{"n_layer": 12, "d_model": 512, "head_dim": 64, "norm": "rmsnorm", "norm_eps": 1e-05, "positions": "rope", "rope_base": 10000.0, "tie_embeddings": false, "lr_mult_up": 0.686, "beta1": 0.95, "lr_head": 0.0075, "batch_tokens": 262144, "seq_len": 1024}
Each number is 128 + 32 x the weight over its row's rms, rounded and kept within 0 to 255. Layers, rows and columns count from 0. Numbers have three digits each. The size before them is the row's rms in percent of the matrix's.

# layer 5 MLP gate, 1344x512, rms 0.109, rows 747-846, columns 256-319
095:067118150106089103122115136104113130092143129128107058111187057097146138111161194121120082174147140132155115173081130137112088118155135143144141108121091115120112125100138124133112175112127101
100:159084128143151167178099082160117142135083081145134143107146133112187099131100134136105162122123049095162155159120082151111114130173096135097114122103101147140145106106109136146175114116041135
102:108092086090104113190112107105127190148164117140113129132146176118122153083132127156131169128149160106174117126144075143124144046177111138135112117140114145126186192106156116143126127183124099
096:104164117098139180135089177132062139127211140092118088110116115083116103125162088154141072142160104070086132096081153108159133139076149185115156120126152162082134096047154093149148207116122107
095:174160104165067074105130131092138133178112108148091132124150106094090131114166115136130161129070089111105090154156133161142122120168050169189214121096140172126164099136130075143140167160088094
100:159118160120116092164143138115131138186080197137144185163072170142093176164098122126098152136139138106148116137137086131104164184159133114077121111185126127153150173084106117107112135178084189
103:080115122080077139112118181103085124135091091133144139175085077129112101073116205167133165095137130182178126097146139135122167091146115196141108104098068150157101141145108114179157124124130122
104:104177173083117124122185151112138168122093101113148084150103130174084103144104189130120140151158076088112126179141124157175133117177125155090075180173096113096150139076116098117116133200105128
098:117144130166127156138183079122128117138164085092154149116103190146143156144117105089039118140135195157144134188150138135188093194084096106109095135144158166123124144143134163059164081113050189
104:088113147122103146142099106156116128116120137119144183158114056112146142124149136118145144151130138124199161170095165143162078093098185130137098157190156148081160077094141058131138074135163129
100:089133162066126082103114109155116158167155089140079103064165074095126138161167112098179110084113136135132131117092112127158146188149114089144135101135185161084101103090066181078158170154078127
099:190117095040137099096148138132110081128113142148136178101153116154108133126147142138103134111165139135170120154147091125081173148131137124155099162157112173123106170096156089202137098111164104
090:121087159068158130153110130125082126122144146135073088118101113125144046127117138154110135105084122113100125087132199139144148146120119125129135103139167172215127085084195092171099098173134092
106:144104092109108124138159106146154110144100143132133158054145140109105133166077113161110195144142097098175112161099058115107105168166175183085044118137164129174125125066197126165164142112123138
099:129146143118133204110153126121104163179111112086178194108116126196101127132110069133165093083102090181123094128108148140102149186157130157153140095098071110054121104137124146150107146074126110
110:080141167163074108092099141114124158109147134134093117153112114198144078093142119086140151110200063126151156116150153085180118130162180085091144128064149173089127141146106130138138131143120113
094:143175166126097136112086135159136128123130094077127173135139135192150127131153086126147166133135159128094138228045104121121083125109174144116083099157116129126152135161128139136128093126115138
097:174066144098142156143145149072099129073160140099137131153077107155131116065101077119134138090087126131144153132074106073079200132078139142089141096118152105151130136131131094095145127095154147
099:162170084103130120132099102078132089186138106148067164113107140178151128165155141172129129175135150079166156115115168170090136093157128179126069194121164069146158134188075194116123114092117126
102:144144110141100066079149136158125161147168119129136182072150153171121134137152145140163173128154166193105074207120181132185177176158190182132116145127074145118132140171124157155101153087090217
118:088127132146138147165066137117099075108153089101098122135097122173087181121168136165094043174011113133111151115096140148139150161119108195104105134148192135146118112121148136133119093133105129
102:145121113183141119083074158117117153134151126147117178129135140130106142164168148080148118114077141162127107137149102138093100136161166136097077075133173102152167119131101108106098098121160141
096:157140074099153159205079122123106114134088133130110160160160173160153097159158114128161103141136128130208096141137120137164152110127112192141127149150111137159056138046165086171146105144126154
097:131112127202158151191140163140080103082145150086132142174151173156126160166128073083207117141141142135198088165124142124157138159180177180069139131118155189147060132123102138029170145194112130
099:117154160131123146143093123179085102145161120121145112139143175114122156057126167143101105190127152147138133159134129038117066102202157173094111176122152098151102120157106120127166116105152127
103:081135131198073111114151152174069151166153140099090172143151097100072163154176137134176130119103144116122123179088162152112149092113156093130115132069121163135105170119162181117208139158189190
115:072117195138138175115139108109075104132133174112156113110103178124115086131076168118100094090163188054142134179140214109145123087101143079114199134112102107100137098102192119132189176154154084
104:125122144173186173152017134187144138074058183090096142098102145139076150109187059148101148114112178105153164114131161141139107058126117088070080105154204098173151068186164125119149110113124123
097:084118123134103116123128118098162112169090102121159131096168130077143130161159166033137107071133152162125087174147159218179145128163041164127119162172131182066100095101131100115090131095146122
102:146164184161147107063131109105137117088152162158094141087137086133131111144120174147116105123151165116149119146065071071172151168098100142138125141141103185100132152114197109179130133064096130
108:111166177112144161156109098142181134157110074153114153068160116116161165107165130136137104109136146110103121167088144117116137114139100127093155129097112132102113100128210162179113106160167142
096:077123110148156078089128154100080189127197139125101110134182131163143099126102100079165057123101083149154103119104142063126095095108153111143150107133123145134127071117116130094100167099173088
094:102131122146190113180119152039152115164098174124098207124174087116131156120106159169182117118123137060126117116148189087138134115143106154145137116140116121083120090148157112111153071165212095
095:174085093156163147129142180139158150129145094192140184107113160165127132116105076132106135167092123162148106096079149176074143190131111090147163103120156152176116130100124060118117155139117086
092:157137068133162149174138175166151072174128133125116143103152087132109120181126092144113137155064110158145096196124117103103109129121154092114116144118138159190111169099076178155124079148153143
103:108162151151173108087157111134129125190198193107119124108137095152156095097190122156178143117157086111154153165137131116185181164114100162104149140113172160144097115168086144126138213114118085
104:117102066129121148103127124157073128160112149108125148115101065196091093133117198151112114175135152153164141145121144136121084106134110153109080188168105192073121116103085117107110145088137161
097:108107136159119164169162127123174130143137166108174110103093056128087095138203148123125124178107147123107128128141104147161125115120096109157123132106116174089121144115118217085145118088087088
097:134172173170092170091094161102175150118069093129111122127133107113123132142115067150093141210112122105134104096162163149090134132138119135129038111161172076165092081159149186078133132137152118
096:146137172211126175095154096106150106175121085124123062102156136126094141144077132098146132157109189113121134110141090157083101165189141151171111114118127086184154129158151154119123125116157140
097:127078133157171161133126149137081153113127140075108109092063106147107142108064140152134117156133126124117121138087071121075139131143090155079149167050133102105148139124103101128126132141131208
100:142106128133140179128153126101121152135074193080151096116133167151124102127126097123094176144101091167118099054124119150127184141140154101120113108044184181114111103130132142130144104124133114
101:153090131108152065137104099163133166169099096113108127102131106106165160109129111214119108103084170126114138152129088145133136080136084077091149094111066115113176137148141127133163193134153083
093:140120126129161103138135142161125162099208154136137144096184152117116099110139174103151149144156152100152120085114201153117173112113156148164201177105173188085176177120100078135130152089066093
103:177120057060118093171138083133079084153128168095138166117109117156115165145199142133135117081162146086156139106119118173078084138066112066111106153171156141073138131099140144118130118137117173
107:122115120125054113188135104145123109120138120160095102155148177102141163116117110086104109127107114090141124111124092083150111111121155145152098144151100148192147179099177127168183132173098141
100:130088092090147097158077150103190152161130118079098109133084136116133116109133147196117160123108138082138113137092094093163067082101139133153095145107155192132106165082149162080115119167188151
092:211116147087139150168131095167164141093088140129096110157108115132178150127034223147075121089072114111110171079124087143143168098127133083168134078116169136143132108098163121103156126177140160
105:163128122122126120139165121222149157194091103127144156150139107108123163132124184118183143102131134147139130105175126118122212142125169120166179122126150113067072143089096119146062114138105166
100:145086161114150151092106084127161108117084115125133099114092111088107107141109162144149118133150088158108081180056201134133130158116093155117158180132117128151122132122105119160125077096160162
097:162122170140124125142137106133148166092142129207118088112092146148103110067089121116116124116114105153157109148141110173147111142132153112138151119168107164154071106104144168112118124092142059
098:135130154140140095092111141129131141155182103100066163153116127177154111095091099175135133135149120082080137103063156078173090112122163160147089094135099183157082149185110093187103150130068164
095:103178132078137096140124100131117145085141112164107110098136192178149132042120106162112083128123151145158094150139149116115137120103143110083115096095111105081105115113136143050149157159130126
097:145126132093194159144130074164116118150125166112079146167115135135131058106109134102145111153109134139097094130098101145128097169156114094080140081115115107090043104116117145098137088143122143
104:137107139172108133158111156073175047132094137114140056112135105107153106105085078146135121119062151144109140212063114150203089124115121128107139121124126139169084109153140140195118108138180115
093:115105108127177178133139094189170101092166117101136096150201114118147120135142150057105105171101203190100123091159122145165101148163104090134099114109177171127129102156133146139177148116162152
100:058166125194173078142087169179102099105130157116147108166131092142088107110128122068115112178106201135120158220109152156149182137112158073114124145140187137134145128128186120093113082155177115
093:082125100168115089122146141160066159155125097125157111102123167150137138167097056115131099121158102153159149156153099175115139118120122155126127118144136156105130136178106123096143091172130186
094:145080158160155135087159100144090145150108135091142171119173156112125069144112075147103099096143172133206130137126102133110132191155135174187154125086161137094123209123122200109145094199068069
101:158104133121133104162127080135175115116101139158142165166089121087151116063133120104108085075115140117144088100193118100076047200127159174086127107094130084095059169057132136134138138184128155
114:090116133179163086121159141121094128128114086152121097175175136115178076113196118144099135108128110106112112169104105121114075100096072173116116160148168125109089131139087169110110088114143179
094:105149068165123093159155087153127111144084125140148132100122135142139089145159146171118112171126087104101077128120120149160119207116072110126110130118112144133076128118120210151097160117101121
097:110104121147135123106177177091200124137133098137111110113069099054173152095112137146121167079128128117171161132125096110147119064091120091136143083115131082111102125113120118158160127148112161
096:087120102093102148153159131110076131197127196130107135096151096137141071105138156043103079173145096118129099161142201160106118154123090150141096185155182142119119087123144111098176129099167149
092:117150156185136129105141157119139148115130159138091157070110148120148137160148156084159135119104114137131179157149173140135124116155145160102103153125133098121156150168084172079140168165169145
096:131137208090126159168160116109127148132075137095164095135068112060109125138185135116097070131098079109136136153166151115096116189112115134065110129105157111159145178161159054135135160150141108
101:106166125172114161149100195220140116063174117118111164170111128135120159181147162148120091103090179167119123186171095124121155155131138096155097113175141114107093147145127129108202152126113127
103:112147093157094141165146112150151179107191143171133131126180139130113116113166153124157077169129174144107059130115143162140086086175140116070159067167121190175137113104152089144110104149106141
104:161165068114119079190118172164102096156166072125071127099080121129163161138146183158095135173184131126141108143127165152134092170190148100176136158104094097124107100111146114105160120164118144
098:145122177175181165162140108125033090060126075157127115118069153186080105158161154109138123192096104117126150132156163176229107159087124131062135088154125094173136081114110127084098147114177106
097:106140131117123064128092149108123147073073123095120132062111139133106127104166074164116108098107143110090148112118136090113153099085182137145059107098161138148073119137038095061131059126093130
099:160134098102141131169175171139111129166106202071101168190123161156115126164092133105139078114200094128152158044169118184137135137093172126115130117088133153132144147099077130114107131162151090
092:163085057135140117128078119171099102170147110124135183073079102113110127105108135174168134131107113175108098127143148099129110114080121125152138101122086137184120142105155139202134102107143161
104:131115141187151135078101157154104166099168094164117063095168103124121129127158161135102121143129187132184167176179158114100143169156168177136119125083119148116111090092097086167140138160058069
101:064106108100087153111130130144097123125101139078076080153111194050084071136147130123063009129078074073149082129085112161049157119158157137097138168162123087115134183112116172130126101165106164
099:129147100099157157177173149168147099182206131158045149077143124140138130120186144139055111148083096127129117096126100122146199166161085181125107114168147099116147105156068170168142114166186154
095:131076125123107097083154149137119117153131135100100108175158105154145084157155149117161156118102099108100076086114110115105109137109104152143149152168180183149123162130149087124101143103211138
100:101105115151082129169112139120087153111066120102150108111096166183129146095155170091137118175151074061140149132137163151078144081023133162108194111109101121127116135157153118096120107175137117
100:168121117131105105110146112117155140158065147159132132112140135098118122148113139134063045078150134128177115170106126163099149106118174129125100090120178055137103034159172119187152175143106163
102:078116115190138143139125183143165148152097102032149169143129162142134112105086117133097098103097119093160120141171147127093093062178144165141093108127132141100124142146115118131120125102149127
090:161012188057142079098089100133109112126089115158149127101127139122172168109115152150136117133123063210101123121170113143117131030100145146167183111186090094161113146084147142160060130170169114
094:150122157138114220170146195141109085127114139138140190149190149116103100111162192122159126102082129128102140149138113099144164101154043108113141156165110099116122110098193128144134171113105156
099:121086139161142106151121129110142137177103161062132134129131180064105127086105114133130132086219088140089123108150122148115137151094161117111157107101189115083155069117126114163188136161137141
088:092115115106138201115184122089133136077105113153056084108099132127157166120088167143078142132139139133137087105108139132154142090150175156118069110121071156117027122153101147134137162134140150
101:076158131125116081145138141121126069130145135154149103116079162150175117111139125176127138061163163111181124100132125050148125081089170150159099110177122139162108108151175198148093184157105097
096:097080171133124100104150087116151134106184129114064118085141176141095156128156159092143109151082118105111113144152164112163118081140207131105136136086119119160144076205122118159136123134096135
104:110090121154121179200121168135102129105109149118100145162121132102129145140152147109135147114133144190145096156144149146144082116156097121196138134082162153177098173143126175093078143093138066
098:117143126153158116171122124110104091160123132090082058126145156097132141096123162118097151075131091085194099135123183189122094075154127101092155165126116115127142177141126101117087139127135193
096:119126188132131157173153133134127189196069168145107143154156135144145116104103161130067110162127115133136208082086129116151159113110133100147117151138117100124116081150121189120139124170110158
103:106127143150113087140158132125170162142124133173081189123161105097102145121099134159132154171127190138071142169104134110136144113126140101122102181105137163120133129102099127185122152102052113
098:191135178074119221115094143131114149092152134135109114128082072168126153093089104087106095132157105157141094143172161087107112122176195178157144136117113116188095092107130113095178147135128108
100:152111156155206149166107185178073136127140118131136196109091117144085111072079137106150093119084071124184132051108150113159172127076185167151104163152104095133163155166200096112148185159099118
091:060145052110149151099116105113159101207108125136139201085120129111129106125108107101085121172167096109105144116104091169102151108159217146129105141138129079182075092168162109111096115129104078
092:174104084193106089131147147129146086129075096108086104098135103137135125082144070168139100106128091148128095104095125088132104137161146082090135174085081109152099137182161103141122148115133106
098:115125142101136129139128089131129077110108198226096174141160121103068211098166112147165150076162116157165100110164091102147095154162144104134140158144088142093168175130095153083132168156100122
096:059152186118128148146146110141123158143133093104074096099122122120195144134128151154100159133089110095170157205095132176125153138125095074106085145169131137121064093183153121131120127140159115
100:147142127110116097125142139132162026139090146065107169107100120109118094137136127119089130142164094109145069123101146173085184127194149148115103141172128182130094041116091166157132135128135111
105:110155107153128146169164121152127143124136152116140098166142133115148119041134144121103127119160115095144135133142089168116073050147109161095117197147127142161125151167068148106137117188154144
100:107127103054091096158167080172091108089124199219162122134161138112132168118138164141071151147117154159085100175066123134140182105158111138156114063122138144140119119115163139079121164071113120
095:121146113093142158111126108160063159168125092207080073144170114123102094201066058120148087162145054128088120112165114103116089094110117192056066104127121073149169133110156112111138132129133087